From a checkpoint of a small transformer trained on Wikipedia.
Architecture: LayerNorm before each block, biases, tied embeddings.
Each number is 500 + 50 x the weight over its row's rms, rounded and kept within 0 to 999. Layers, rows and columns count from 0. Numbers have three digits each. The size before them is the row's rms in percent of the matrix's.

# layer 5 attention output (transposed), 320x320, rms 0.0344, rows 17-63, columns 80-159
085:519479447506474531529507471454512551397407562521490586420503404609613494477447428547506529514589495539500449486419511576411542495588478551515509463456498440489551510471393540476460379517408520557443568412545624449451490532515546469469533428
094:571390473531528479444534601490417528528530477523428478417565499540509614460481509465512613513564482493460467483588480566539607527468449556493366395525510509477462541446607495554542438492486427483532536476548552584440493489570558504506495349
089:459490534476465547527549420462475465521504434459505522514453506518447521536423347520560476483501500420505553520565520573448585455472476544517562491498541387479539477475522355502489457509495580500492520490495563501470541530511553493451492484
094:488436463516414458498463463497540461525536568487449525445520520418503421453529527392576470541474536433452481609478569595504488475433528524478472511584540518484618477502512531524525478453503516417421504508481568461542528489446456434444517521
094:465467553559513482538489526477511522496501497557474528443523524563499537443450554508469500497502462530488484464489522488498635517438500499372442470456613504489502490543516495484497474513514459517497373440570489491500598430564616535487561439
089:505505562538574466448575462500461429487460573558529519483490480550505434469477532528505514555489477516543515452513514463428526496466494490580505478638574528516568562484530588468530576483570498558560402471524539568547537436431464554528450527
090:535542520473480572554483498508554572561607511527465377491505464490549626581566540485405538392508537547481448502414510541490495515561463444501475477550553573443453563529534496537433466553516433439472542526541541534547608502456466447481487471
093:448515535611576484546530509528460572391535490522449416475520463423534444578507483466501512576511551505427504543591594478539480433501499478592465509522505477517462529442566471477553522477512455420606503550583482336593497554553442495535459577
088:450514473489473490459495562467438555489597473463499529502543455554532493536521495455496475546565499494475445591437522392444509467492514508536420500505454552569524533546531541391600451502478542556494434528584473499530487565403566407498523517
086:458505505559498513580493554454482552513423489469471504481453467508526512545556447464466597533496513546477555485465529414524541569464508448477462543596558524479519491520578516511392458530502550480518401524517517506558587464534539469464524459
091:473493485446454487434482588390502559533511488431533532484530552415558527487519457472413530476476521527508499573558548486455430488568507490495566495542390471533481537503585468492608540497486527492553421571442471537371449535444537496470506511
091:520476482506495489463485502403534421506464417510538490408379530466562566511463520517420629475451564469544555504517511515551511509584527485532569480471520498655465466468516427484524493502500487526487495461465543485493498425468499480611524434
089:502525542532512532559507522554500476499568463617534514506449395464502531500514434451528604571550516574556585495403456580470541467503508533517487512515462554533560492447484507458440560522535455492488490479555509486495513548374483501493451555
092:460589521553459571454513498410425531445506503423502517531520515484488438483516498438557502460484500510520512469555496490501455570415520492478536622433507382556525483551547512529542552418543459459539450485334446462523472481555440530479607522
088:509483534481593557554508452347457459524522541487542516475488484510532525590570546488540534545473525520484511487481407484572520476518535397520516448453405482441509551464563521508445498373517443490487485496502580489512534542530416480539533585
090:590463579498451475433500499506514489525567493505450504431457521465556565483546525549564572496577451565554451537490496397429529469529483440527545535506467450466479515414470558491528367486542566468577516512533419469468512473531503464521426499
085:407465501501555584481465436536453530509430429465440533484555597427487470534584449575441444470479331511510553531566512502496499410467483559505551546484495508495529509640503466521502462459528450515576540555517486588535495478519460467624499541
089:562514392530464536475540510420580511524521466550491473485435522464520464456501465432499472471522486480494534433477491560518549553527516466524496564500517585548473548458483471523585600474502541466446464524489439521476482432542477408399480507
092:506483643428483515431449483487607542490526564515486557536482418520529507493496439456541483544525497554489501478499532485420470486522449480534507538433483571393444536481392546552422425500464462481522471453471471528433580541543499555430503489
101:587499536535494444509551533537552488558469600506445522509504441498541461554482463484519458533464483510489408506541412457558507544410518549504440472458513338448425442557562517536527489454446438577371605495474496494563494482512496511544500429
084:383480559528570505527481443536451500416460602568495577550551467523476567434522492481554477453562484579507527415518511476489517509539441569546431518549486572444504529502553511621495550506462492475431546442556469427611463509527548427523494463
092:532492481492512454479518512429509571484422479418439555505497564414503525532476464485459502419546475422525456456535567608427471460500456476493476417561581509450522492556461568422428506585539520488529477441546454464463513546462454492467495462
089:472511580515426508518555465478562502607466527499584469511582547493522493536433455511437469567571579481444505558540505512394631459621478449572444548473503525628409486471473514538603450546488558569563530498422483523532464542508458424481523467
088:392469468523492514481467486465586570549530429508473499403549417578485538505550568501578542539489462530522490555554518527535467523559494527571392434584487377459617456452565428554486485384540532537499459562422432482518535486524462443509478415
090:489494408583507482522451407418474446554613553497432473443520436500448464438444451535559474496354470490534530517528498495500602455591527504601542411639590528552454520487480487520489414532597519570470500530496577391519484550511583533571501601
087:441490480481523556467480469415508549488526522424526582488480520424468431462482435544521474464422512540501522542473516518421495546537502516452572452555501452542472587473503592528439546514478536601508514527512462538537497435541614591517519508
092:507509406494490557572435424551538461529437490516440509464527541583478495508586546393555536388542518534521446519485495451442509563471512462486590564433471472495531424525552421465452464518487515557441575561568443451513510554473628561461446485
082:509541539564455443516489549451560499509411413538491430555505545482589398432464470551543587527585564510553525503530429518470592423591413475439436424474476528558512572502486467546506491565416513573578544523524452519407448555523465508483433487
090:558506484506520470470466498494465385468560491578554563478538454467446503584564518462475486537518468565547512559486535524515510439516499582479454568530558499372447464459480482403477473493515404519505472518465548447478541584505566487431467489
087:472541549466493457486521468536564419521501515476475517501477535519456483407527531612478615524433473405437540492438515547403577498564532507539435504551456559478518444523469503557462520478510545539529545524497509442559561480504438504463475513
094:459546573485512548526507476415453528457502546585455450511445482506459569551504506505520567577606434590529527553615442487580480518531557521531462416470460471529436481540577592543519530522546511524452565479470517544486539511487571499520467522
087:500544588541547468531493450426485532534461471445468543495592576521485491488540536447597518481536540540479493508351548496540533503547501445541452461512632556554514508488496519489440542417469581524409499512545544547504579485524524609567486571
088:474571542496551473530574525503518503420429353457531535503501587518500552457524448473435590567441463436507542499575599418495493516475545530502507578449528468461595433543508498568512489490535476505520490572514445497438475538511472539531479559
087:525380372460468533556562422534403487521540548555508499494510473514508495495493510526535588458502563526521471495520556461500512471520509555501471378415518531607568579494497542481472436500466514522469407476417490581453446521427466527494498520
092:538533530580496516439548599394440519577648409497521511522489473461448414494460509536498505469603488659470440532486589470478497526442421455494402484470491383427506512510519493504395575464546443518504442477502512410446550528524502433512516502
090:589454443512406508542554541535520506458480526384562447481514538406560501531589484461436443533503482538520463564535456429501372417507459555494566449552526516529504466423469447515476511507487520491504528524431474520549546477476520513504556588
089:453575527442471442591476572439525489496527502477546535551443549547519535508494468534463459533519527486489597490467534550461429474505502536518396449492419454531525533478555456444540422612445466496533503578483527577468425502530481484514376374
083:560415472519547467546474503558499513548515527544455585533453502570502500387594490479513536619486627490486519460575490505488449484473545558522496508582461532434547505631455512536503516435538541516502510557523461517476499469486445529492518439
093:410513536442597444550495398462482498533547512448439507524569535491538597550459411483586454482526460443369522471464543493443582542559475536555421488564451524501377531527537428550553536496490556514508509471444545490505579531618514537565504429
094:538469545474488483513563452421438421496559424478472529519512512581448499514427433507480501473509546533569529497491537554514448495497469542510479486514495483573601450586568487582488418427440472508434516514486518475420513449491404493480577528
087:416492421414522465436461581473478495558465518449549474457519581479400491510503443356555515528453454536492556544487455457461537510527441391498514563583446472587511469496470460456457482541538451464444476535557489473444552437488429547532520479
089:459531451536469499467479399453467534500555432513565463490418490472479477502494544474465521403538518473532505524496437559432511546508596517456539551418629477532515524528468456485534461517548501464483448515546464488503505469504405489496541532
089:504476565415538471471446480530521504497464536553406499453476455499592498544495400560506427534561496484481450500549458515478476548465498501522509563513539539548524465514484549486366473449415532526496599577503544583420340484494401384566496622
094:463469504550491500464458543445545463547531570498495438499526531384539472450466440448483508556431563473445494568499562483539479592590550517408469519451522477567420457464435542565459508615468535440423467530479446418496403552538431477550521606
092:470551580552534492450492547510539560514511636533491533552428485616505570424494449433532483502571567504466536540472443492529465498565475511504542468547425545457521468500526436568491556493483507504546556501531539617605567537476584479522528471
085:469442440562473515413583471448431516549417581504515565471482419494531444477544522512426501436547499514537545592451468456480525556449456489590537469518427513575594435497635504453411461607484545479473435518516548402628430596526510529506505523
091:453485505570536443446493455517496513535503417437559395509501463497434615518596552506508368459529478525523458530541432508404528497477481527480480487544512501472515483484517553502540472601562512497472472433334455503477598494528481504457528596
# layer 5 attention value, 320x320, rms 0.0278, rows 18-63, columns 80-159
095:450486658473490469427485420396571510484526491461559513588565469546432416604492483560555388468453462467480486534537476490423460486536494449540598552494480472512471524536439522417350539477505527561481453449528453440516463542453510543460506531
096:555455448543536474576520471541482543415452572452507522552459455560457427406502605485497511570487504576433454503441543454460515510531489477552387534545472598489428491488463585472525471557435462496541459492508509442491529430453529537512560482
096:496533480472609606496543505533542540472504496538559573507412384607514610532492496528427508522490531528491505477479462419554574522535482465470562480394428535562394511439466481475455503475471544574551459496438489535549511453486473573542582456
094:484535448479535530453462401445525415518465527413451457506545520473521427540565414400503473447504483420466541557485538487515390406563567543573471469424454512434460494474490596567425525504484585457530588538426505414507487578414446497474483563
085:423400525529479501538527528514527544470457439508460522535525532553491539438491447478528486500475542434547508583460488443492465493465487543395432500476427513524488429497522481509499457510556477436593549469551530492504436558533583455417467495
098:513404494474499475498519495435485424452403430479572591498527496540421496377434483606537486507470532456546631498555471517508506461455470576541496541491550484621476412511421459491586568430484513495550623536394544493481435487514531530533576503
098:577477415431467470431485561486559491576451491521554587518494575580432583432517550480490549451405452541539558493441464530541598479516441528535525458469530576512553484571428528493421472550459540517448421545405525616402568442497550574525496507
095:617512532475463527609554438485533489550468578516520502436436542497462393504525492536500587555419459473509511493485454581535423545479518516512522457547539491494469483453524455491489505523501483482522485572428498440474511488582429501523450579
092:541506428438548446448499472470572420479574531513559449474563594466489471477427560529470424549533454481465454506531483571378481479594497568554487516385458481441527582471450529543527566428430455522515553477486503559465452495484509511482494595
095:510501446456510555528505435532530467487462476553430493608487487523494522493488492504585453500556594500527513399446441593513471441415526489520527599496616576546446514476458495530418495496489482420416520463538524488528503500522430450529509498
097:443501474549535577533525472549417618517471441576447500544541543530453465527486424536526373541526439483494530434550539519473495465446501601500385506471500529437551538430495567485497492464440484474475524449534370483521553544493475495444538533
091:543445441407449432506482474481482562522474520486428592420500561496544503523569595446528463444451543428423421487582477445542553505526546513493485519477535508507397528465492477520483386525558517484495479505527486504490527438534506562567513386
097:611408455530518503577499486454550425556500507576492465536405465488527469503514531592460494524594434499479482467443551529496490446501464528496533435536441583491522493476401453482425432593408550534516561463617533510472524512417557505533477416
096:535538561542408486454572460486520441502519466525526547503480441461545525481419496507507510474522481443491553506454500537430466533482406576513433530531558515612526449484431449485423564577450532511528558538514451511562434546537562450433470492
096:457585491458481575555616545481536506479412528515586493527594426515475430560499464385482430475405510432382558490485560534494510512519500583532440431502449512552585486556509531529525592522558500525493539420487577523521483533442483487484494449
095:510547540471501402507583595550519509510488577464545520457488383566498560539492594475500519636488583539556417474493523520545559544526496466536507472571522460490508516464557471423642476496519489414438524469572475499404516580454478524445462477
091:459479575490596417568498506609427509527439545460562469458450528467486500457482490548463476522429487482514453548441441445449483498530485604485522511476504410462415545515548518559442459457497454516548532516543538491543550544395508622523492447
091:494581483536479495562533466543473537572528460501587472442574586555497486559500547505455464451425556463495497582450438536549535504526513495502506434583470454541527495476586500502559593480519488538407529566551528511557445448432463482518534533
099:414490530472575561539536473434481512479519520480466454538535529515489508490486456550446548462509441547539520521495506533431423480549451533520476495542519484501574493475482533492560481457550618434580447526562592582522551432475524492423497572
089:581517528508448528503583471437437489551546498465491521467544461560536511572512478509434587459502508401470480546575521460508501485442464472491512443530467535557455480526480474396498527474520405587582503557487510505464535500531499614584516439
098:543531530510437529487434505480445403524547568564541548513454547568530480449476488374515520563450567578542526547435481427554468586497580487497528533475421502502477522382488441575588495418457493471490562499511501529437494371463526463587477591
091:587494484490534505402497555485424463455502508596515473445521480439528570511508446590527594427397477492472489493478417484632301521516490476552510438542496477431591463545550414383492507443527491460409476549580440512461523469482587578507415525
090:595494447471614453439561535497453502407476512495500500542525576502453484480501449504490483460541450493472563461507459458461563495486461504429512530483513547434477568559479522490535486575419454405516631531531597432498477493431575555470492556
092:493516503426478534525521575628507546401494525487545497560550558463533484500469582451460512568578569451482529476461534529512435542354503501444397549409469479438511511541522526465521644459407449470521479548517478559488514411495431485459499456
092:524528468498364465555546470489580536538484483490494480449490439498529542477595541484495504444543480407598493582527527477474456452497549528487461513479560512570474426482529438458536371513511526452545473542546461505510554481443398429509516521
095:492435470511508500487487551473533576458526508479522499524481469453458548465522491566458505579465607457488510462463563584467538503519459514543519437501473447550502603546441549498536574507543538449505411459388574583503447518516451412519603500
086:487465496449612529483531465534406508555542565488501568379501433542465504465533486498511500408425502503477463468488551436485434580493574543525473498503479428403423421492438496438484493469542489565483444546484540475529466468453447423660530493
095:488507496452539502558504521507438535488537469417515409623474550552528516440529475605557539487496449548454505496546531473537523465507499432508522455510474465474467556543474515520586557447529629532444462502504458516511483468458464531561512512
093:546506479538572489433487502542471518482492515530529506503482488528542498620488504432500380452550534615518531478608471446603473541411396507538522503490498492466509528484611475460552540510501514460424453483478492542497442511460506531601519479
093:535483508433467469443550528515462512546547501507518542443585505493566415496487502535527452448378596460479513479537492504510467483585415539553441541507536501452612522495464368474494503378484479462502459486540456487532451501478407490466517471
094:538549476495451483521512476479511547530477511545520442565516540465473505561476533551487517502418509489515564520501383542490532519503548541571538504482388420431490454479556585470531508597484384433577531538428466559479388564510504449462499417
092:496419470428435546465512441563521478557558662440527524498476472501474507504540596564590500502529474554466431505511412595523506452479538488500581432550465543630405601494509520483475535502404563497442426473526515518549481482401561425460508457
093:511554653524532521412489506509540559432483482509475409443487527528479492470488503464370511555538475461455522517496501525501468470465423441527448613544518389471498435492567607507580498523559438500574525648487472384517517543515563504504452482
096:470430543391490467576463459559579469422341480470413469438497437519527435509540471463516446537474546390563483459469390570480533469545511590487547452535556517474489444530482528505593476531476534545495510455463523591451498440496493570594515450
098:483575555426562490493513479499475508637424485584488505476512446576425512512467545489521572525518581514464482525490570427479560544488529610494438475449384441540499519513478575485544492414509483487463421527543455430485525507539504457441498477
092:579430501523515557446546431560446495479516480495480394429572530499446413548424498489452583500526544447481436571510426481481574526563505406471634513535578478438466459509446520523488505350521611485489427433524426358503568505487517526470647537
088:475575569507530581500591487478607421523512506401541453434546427422572509566460517468519458357508432428555443461436496535531582511546530472440525588430532476565477468392478475509506494562484454571446509464455565447557431564569484494487475529
095:578479491554370531557523557539454575518483508492574427517435402543434375416499549459469558496455490502585548568515455500516410477444455466476510422526595480483598512516457479502385404551487429507540511535497516508492397474476522500519521514
093:526455562576491427502455528537438524574391501487526452492515500477560477470508491460481511510475472492431516526538530498524515482478448570517526473450445453427438447437503512487531585522468475526589438451479541519539523534470569481533481446
098:581528537594426475571484482529463478447531529519475483509506489574562472554484600627475481549524570555523454413499601526593446431469562598534480602459519463470502560513543475510441433463437548490446566409404463548490432566528500457504533560
093:554487493504580496482531601435508514574499536550507555426564513529548505533473540443575460559448445471450475440478551494524445510508446472527491433530439569456505541515467553570490536454446461591460511451504487527427474578519533434481437538
099:490503368568431540513559489547471447484521535395520505532592572450402499487536600465432539556403488511548503516514525453512451445598532492444534497474554470475510503465563422497568547472525509501528484347448481499565600495612562601466542498
096:482545517487471517445469621576526544482474534512504521463508467599475505670582492497578410545525459508526455487482518468447581389524451525476477459456432485412591489475549470455576460461506430559563526435478547547525516452401533495495584462
094:556486509491473539574517388495461523501489497478424470443603526453527443613421544515510618576469408479508487434518551465480561542476481462498436509554582452525509484557403524478459481557489479542488471524518456410463471475517483531539504494
097:545549502469583523566492549538576510520582414524514514528506558523511522557505529512543541596478494599508540380547527611507478417586492585424498603495550464403411526416375485500597465499606592572510520413486447529488553511482554458540503473
093:483502492442507549465479545430523512518519478541512597553546490533551438569431494530467570583589500486448556473476540448537468485477534485556587491422536460549474466482559465437528548362478430512555511471654581474460455550465545497519517430
# layer 5 attention query, 320x320, rms 0.0279, rows 64-103, columns 80-159
119:555450535418491436513551488486496455583580515472556467517478464593622532500517520538454501604475559603426505474417432547509508522472552487473480560490507481466514542462540527555429481395558562438519519540469553497417558505485496545507471472
113:544511568404525424513411547562529442461473539463536383584433465491567470524539553481479471438460547473414560411566528513561522537450433420463531516462573552501453598473564530564456483352428436460499551517510491461558512507475483610473513509
118:369499499430505571486539624466514377510517420433593438560484567371436541469567550527543548530502501463400436626499539493551525516571463486519495465448505500502489532522535496594505447491491428419546506482436529561537518494484558556419489444
112:513465580593498457466507452514462492488491570551442468453497510549620488484568512531549464493545472544539491524451505593526541510533590502502424471415485404553544425557494573444576595498601478530527523514502462519424550396421461512492521606
113:476480458485458530564564504445483554475512519576550604507594426545546454432529449504516460457494494504414515461434484443473465586484478538387480501501598436472457533574534575526442566523484400407513477440523465448476564696479511474538478489
114:550527501494564445514360509432521474510417507526478576470450447529465561497433507610449564478561438441610531439532552504498446579515573562508495448535566497548506557492494457524544481456475434545483560504421469558480545461433477486411444440
115:467479521523489448488477612488430563478544580534512515419488469460504521517492502503465554453494498498529536460463474464541539525529486555378504548472509422489472422471469475421445524449419436527460493486525616418576466469488507481603550502
116:485488559505474557483456486499534485514417517452436435510410503454416435496509535495524497408515476577567502541575549482470512619441538516496583479502504512470546383532485506496578412568545564527479516430550456523452481541440457549501547511
117:465435431533474437513578547465527567473491554582548527546465593471538513484553482580526490510564472451483507472523532492461520515457535445343506485464389575497504455463443506537477487508482570566477509463497532512415464484485514484480522461
117:413504508452544478530579505477414486563527512522497566523584510494515474408432504443439540519561503572490493429464480515424502557534489525504577493512481510546457496474490473462532535585521598500427523516488460554515448483391409392600571588
110:458423512475560450534503524515524544431492486506597465470478484491510511459450488483463518594515439532493481490449524505510437485478472421415500450487411469471462533501505487551471564446471516460429480465488538556483535526472431513445492488
119:571501499453581474529536455389485516472500570521576473519499522401457566448415481431504441513500519473509446556539497418505492536498436491485547446535499492559494577559482548463446554435406528514460511495514478510466543508572521567421601606
120:488553437530530479415472583551463472529447516525497495540451499458569519533524420432462452447485464484558534553411525496532452548521479507606554489475520448497475537627423603484346517483522418500527512565513450525598517466494529508561453589
114:555425609434604455499519545499449637498552560503539502445575586508509580497407436494486478461475589454510531549470522440561504544441554393482500524502426529429420515562550499493488568511397502439551589419467539552549456539472482445450536470
107:497531410529492538540566514496534602530479518504398515436440416522578478520537536470437531483461445511524366495471441566515504563498513438512572413545477413512510515513526469529500515586467427577388555523530604464452538561490482605495469587
110:552452476614443495498470497447592528452507557485458552446458385560549478571478615596442435449526544433497421489509478393552550426564436449557533559451536560504538432445537593470525521438446593455538531614424495523480491536445450452408520511
114:482513500500407449559531501417560536542476489460433524474474510533532413449564449572458420466520425452517559598513488589576489498554530487478480483443576565479418509564543471515550526561561525506506486584542575625433506447465451460459579545
111:538542483517468531418579508515531496488459518526471550577484428466502470532476542431486535532546473508506550450451460558503536408502518509438568485483521461570467465563496415505468524556510408545486535524529678630341499466543432529472393503
106:469553501508396470576519487568487471421463458489548524522510471478499513579472518417459446511512489550556490477527511507530535497445459490546511416518634456536475367493493470461508565528417464490481542473522465641547467495556489522550560470
111:531514429499632548485492513516530492568466462541446508540473464597466465413528555479544486475548533505500531544550390507414513529577501408530378382541467457496582533545429510578536476483520490591556479532409534502510475566443519504523566557
119:449529478408497521418521523527491578507496538446481539451481521603527452538478528474499490621463554551517504531545534499448498520391549512481491443474511426491600473505454508409488482489623487462422485515450529360474529481598349512499511501
110:544421575553445474540467554540500567469471489465596546490477462484451533431530487540446506496453586467434422578528490454517499504447472526578553463518563480502497534534480510484552491548502490462448657501522458516501494557526476507407558523
115:524423460477524425494556412512485535513503519482446480503473508535449574490496537440470605542607581518528374481474540453445527420420550499543384506540536527406523481454481485487501435564541386470555610547483498453574559424437478517519491550
115:487514616454522471574449442530446481457408541621525423513517605533413510472555453424453505477454472523449574453441570533464616504465444451340549588492465572544512558433589505471349504577540395464492493485526557546550515435466596526432458523
111:485488469530524514407494522497418467502464507589419454496482520531507512483557485354499517509460399439447475632490482473433519510538493500520643530499419498531525457522508499514472549493468524515478480482510484478477349460539533434447501491
111:475571561449545494587463481515511492491459488557526515567568501484548411467494534422488486473541491456501548490498411458508517449498531492470628508526501495569477605501546467436520435501464540513502436537488550409544581486501462541486449518
113:471555469488467515414541499515472465576545452434461551464464560588505558539430476512481467414551501423511559471494460555528515503487486467535507416568531499457528497540452496515478467413490550501517486462545572550589541568507612477433650556
109:472568471398459461450473490441548614579422546471420520500451477543508425426469554482406525527488562515496510460567472494505481411473441556433528520500474501475517478466505455512428405437527523516477545483512470545546520599498507559458503500
114:495520411429560498377400509475591476584439519481449545591385545480540442462436521443512519507435505494559564503513473499554526570496548620503524479442427417521548499539455500462471577482576461458407537419476456505560412505480506488459491546
111:529505515504507466553420461514475547460443445500465505501500448473454448482537534448451586556537563560472558489351520500513507456466471433525582554540573516512516521530501522557456491587477492563447488524514453581407527429461489597412560405
118:471561392558451529446417529513424501553506471498489545533474440549485477436637511508558584505485565481461463534497513489462522520504553426489530427548568485448537393527517428438563473548592441495539564520511601400564513426542471504451594513
119:425520518492405491488419413511523538568556599527550535450552506467533547583590521487493416523510498474542421481370511465451491547457545517564455481521451491424583563451520397496529444537476480399455504487492521523518667426475442464463508481
113:622426505491542451477581515460483455488494478485467539398467494493563476526489494400541493597513570526532498459570476534517474404473457426543460476486476464546424452518471507518463512485408475480521491443506431496499462450469458490433496504
104:448572448506387479647527501525456522506456510437498479473497419505451458476459478503546457536507514492475542588405556493463615408498534464443552558504575513544505508503554563474512544442560498484521565482524560489585459514481420474505486592
120:484543439448521554594567481600482430464466509505550530501577414490542523479484397554441538509502465485561513483593537484498455416488557494629569485500557523510460481511432479458479429514572555584494495472494481548564483513480547508603505518
114:489513481538500508550540563567482481429490568450470489523465505475521560433474546577548435528446477513483499460522502566403578575433500494489484568467499532578470443562462520548516492558460402525537480562503531444511481557572524639525456478
111:514545459526391529503559497385603437455464431464443593403475535445540473566488558560512537573528570490517623457543559501490559575509482452510513588561518453603573441594512503508494539389457492455470537552514514527553466477535552476472466492
114:472518443576399505490482426573531505525450549499466544504529517475657497458565548439464516537475502513497489581471480410517598503495500544474548456508462473563455549438455504489492426397474515543540532431569588455512478453408468581494488478
115:586513492461404505543566549483451515491542437612481464518526512551557457451557443513471546539419455454489550531466553477447537482498484591469495404604386521537430517536474512480508474562489404584524488616533378410557619493531464514465495466
114:488468447468489465433466527495564472575484442517529546520480457427513509571489577549535467429521420550506397502521509465506517536468556428452411526563428418468430504511437411449438571409488519491489532514519537527521453469495495555480500496
# layer 5 attention key, 320x320, rms 0.0279, rows 64-103, columns 80-159
119:517416495421442439547456453496531494508507471548531482454444483475516501449537407540546474465455450443504566497412431503416519451521494498487550490472507508462539426479461415552393467544599550439547508446483519427514625511569557494515544525
108:601526502405480378544465548530607542542439504515478511537552468567553421465440575505485466503600462472423492433526473498571559601513399505394532534463558505502497553540486409508540391573477492461571505446473449534469528509581514497531538453
117:479479439518387494572483587451460496425508463474536489532506549484484509520536506564435574502466549544429486583518422468512541503508449533546540503519472470483513549550603421499516477545529532427514491533459512563604461473449551475593538432
110:516550594587667463545556445498511511487440597595401480421521530567589450465531496531520503476479529414464522512449456465495540419510569502554606454496560475566545458594479474424492559523591590513566415455505508507550569448431596572493462498
112:510394473543446485470513562476492503528547502556470526579439393539532487492483517511487499472557454425454484476440534487507432511565501552522516458516459408558572580489582561452500544506593472425461519510494450459391538607475429495519486481
114:417493518525555450572509449405567574486445452543500514571552483487506510570407508627493514443555437454524572420510453524554515598485558564575465481557546572523505537490535463462551474496506516534584486447400529502511594474506478506443453546
118:512469554392512562512542529524491495470560556605330466481443462494465481576499451483524576545504493525464439509473506461559525396445490469446478473496522511498496445476416512489430486489487451460543520460565551443528530494464508471535481515
113:549528530433465623534568505481469479453478499477525449464455539565430526498430569541546540483500478489511595397486480571577437525404526571478520565501521597427527496601545571507463431569542498473525430483499483510517504470507507442490430545
116:490457464469480463509506542509536497508499472508520536484535540422495528444511462467461464464583518508439578467571487552468529472400592477427443547432358452487548392494452501604487487416546512508483463566474488533514470451469425518501482522
116:497567577482555528464545475528522395515557541510524540469519571474538440448478498565513501553590480492415478420547530506496520576495547462502624602533522435500515471475544525540589534562458548522495509564430485497496544504449430480524536576
116:496446521530517484411513570564457608491604512493528483473524390449466575492600482509500523469551511525517576409547498534462485485536494534499477508542449336480403399498521498554444497437497465530459589512493515521483522472434481475461548533
115:564533486405549546514563354467465477401566491564436402518453445483556511452391404483548529521509516495517537465437505507507433484437535533554526495478471513528544530353557475537513489510421440515497552444534550580463471496401427544503582532
118:506489418441470439473584569602367443458414534496516524530420497548573488545483493437551479523572488492590460454442478536432468512526523577508610571488546461452414513465476532417411444482507408437499500543527479543515488526517485486523456566
115:573514482555517477469577569481398608464475464549496510554553585469487542503472569539443500391591571494490573468464471474591515427547586475604594518434428543452435461469592517480501526535456554466492555538540495516531461583495477474608501558
107:452443572481480494487450413430509529499591462500440500440466427523485562444519482423457561502496520438540473440531458667599521560508531450430410415509539400528511505408585508514476534515501470449470394523465588514523527529531503549503471530
109:490488410512453579525507441439521517443492542562503527509494466482562541520549502517480351443518451538498467443509491488509557491483421488515487600408514553555551438495513502527532509497547610552512518520464454489547501564391452474472443515
116:588587559551458484432570487486551484517593521475490567555483476481497441485507517511429522433503414489571514541490539585522517461518430501443578547380573459500537472478485422533473494486556481536474481471625503492526595485393504476445498531
106:497426566562393533387495483512562485507531493458491501577470459514352438561549423447496519544539463465544595420509442498570491537510428407521460509466480469558455432537455473511474542398536458553480542460499521537477535550439428546443425507
110:476476489584483410530489485514414504345534517579480488501554536434501487475475466490488421559562424480494443542486493491508549508489542566528504388497521420497479454532567536512400458400512510515436491362498490497576451425485476487492484487
109:553570489527453487541614465587534484522516526537449613494532432503437440508502545460557571450477585533460521579457373528465494528541476521399523496519545469398508485525418489532531541473459511487550509490388475475451461480537538570444540528
117:483623484454490443462541475497467526539572513476552554531454502463542471462529529461517453524418556630448517478519491430553463486434476499427562470503512457474543465490484600493585536518528555548509449535520523538520495458486418534529498422
108:550454516526451572510481559571438581555479430505549571410558486508482583491481459509492391520543535494505368513529461578557565559504510535441498466515618580475528501534444509488497392624475473442454590455472477517586482584421542497552539606
115:459495514424483426468461451521564495522479504497559463455553390542427593415499571441409551614459529519447477469503527446418519524480501518549473487424463548420455517487572459475464554489628455596565485528471491445511550469460545583543457455
117:520512541540506477559552451578428471526542570474403452527480495523385448500467395595396625462548489487458480386504464532568614494443509416467591579521506477425578479533551468420415484504566549482463491436579521541509478459488580528549500437
111:507560469563601440472532477531359516522479538496434486424520474530482556545577505426539550508485388515484457501551623557480433476487501550490554552528443504568454519551465454505497577491471425440517450593504486516503419481637496469480630425
106:524435571393528437564468442525552479581482469445458463518562474531596460481453508353415515479496439490524485575497483462530472487525484550556572481460485465466432509509528470435478518496454538490533453427470560537450445557504464498526509522
114:508520544444524485469548493526456425465425462438465552424414425535514400430521621517518541455546485560515533462456476507488556424492446479571526436555528598487514463451549511442463488395344540456568567598536526435436439544521544489511530523
105:526508607510471534465454506524630598453461473493446550420411514512491473395496502509583482526546471430463618516472484543500437488455508517529519529425494500496492529515479459546592446519448470574401483498469492504507458592525466549490377510
110:391487425437581511452385510495477486481546599488502573514531432546497502558458550529473454447494500492499526558464519451543562523487454579412476537493466406513501537520449507487422463553536504481551495520455520560529375512566456532543544542
114:428448498551504465525496493568503506549444481451458462483509479534524379477512518444535529454493419533519544496502441516488509503520502472458507567547537507403462495450470463568524510532510543557454533482595467537512546459456478497456561489
117:517574522516445490499510428513536442447414484548445474555549497548476498423485407559544486550475581529519458438508507473534448511417471393513516435519497590401523488491460405505557474390508502575483482400547467423596578501520535551503599564
117:592506425403368434538473500527447515593578550546517539515517468536486591544577535504507446483599540508478528591453495510489449501466535542538524595609437568433542552531533418492437505496543443475433528479472503482490539438518488511496552500
108:484505445494495410438444458510450492462504501554483567427485498533485364449538409503495559533502527463520408447530490389497473488517496477619479476579491474476491469553500455593456617501447552547541507427477532482465419456573399513427533501
107:400484484519409497595505543558451558589499530424458526513446519468443494354418493521530441485399516521431533540443554486498459547496523465516533466473604465561468490533453482498554552528561535508636564550469476535428408503546488519570500494
119:426514495567469482475519504509440390432519475522556577499596438518474536518520468526405530499478456490461584540615429423509461453438543554501536523547514501484477456568533483462573505502553434517484563424457529438559493553448492601448484585
112:512496555469520576483471551480462477584558586482521528464550507579510489511515429526487521537504462534499540420564515457536480476525431572500499588422509485481486508518502479447541450431447451585530503431449624448504544490535577566426417469
115:478567526542421441430524530373501567514494460523493532474436493390540418519406496536494481551520466497514531504574566515514532517497492520440451521570521477536530574447515503427518523452494559470519421495438516511534443491502413475570432468
115:416544432534463497391508494479486515463468580401501547527521535501624428530536511521458564489428470565449476466507461438460464471547505416526541459527498487529503519477393500431473437447474521488557520554446546472532497486488428543451364483
114:491512548502437483508645568546417469507470500557561510474487388503468471509459468530508563489520452461454558552444514478588550440498533524507436479533447467493608533574483493497426543528543398603507502521512476474495574541484515587511489424
112:467473558385490562462586449557511490511533405599517500558481540533467518551539531591610506500585478575475463492493557494539495497465490489568513436560461385457405562474400508421520508522491517449486479495464521498482494532458522402504516470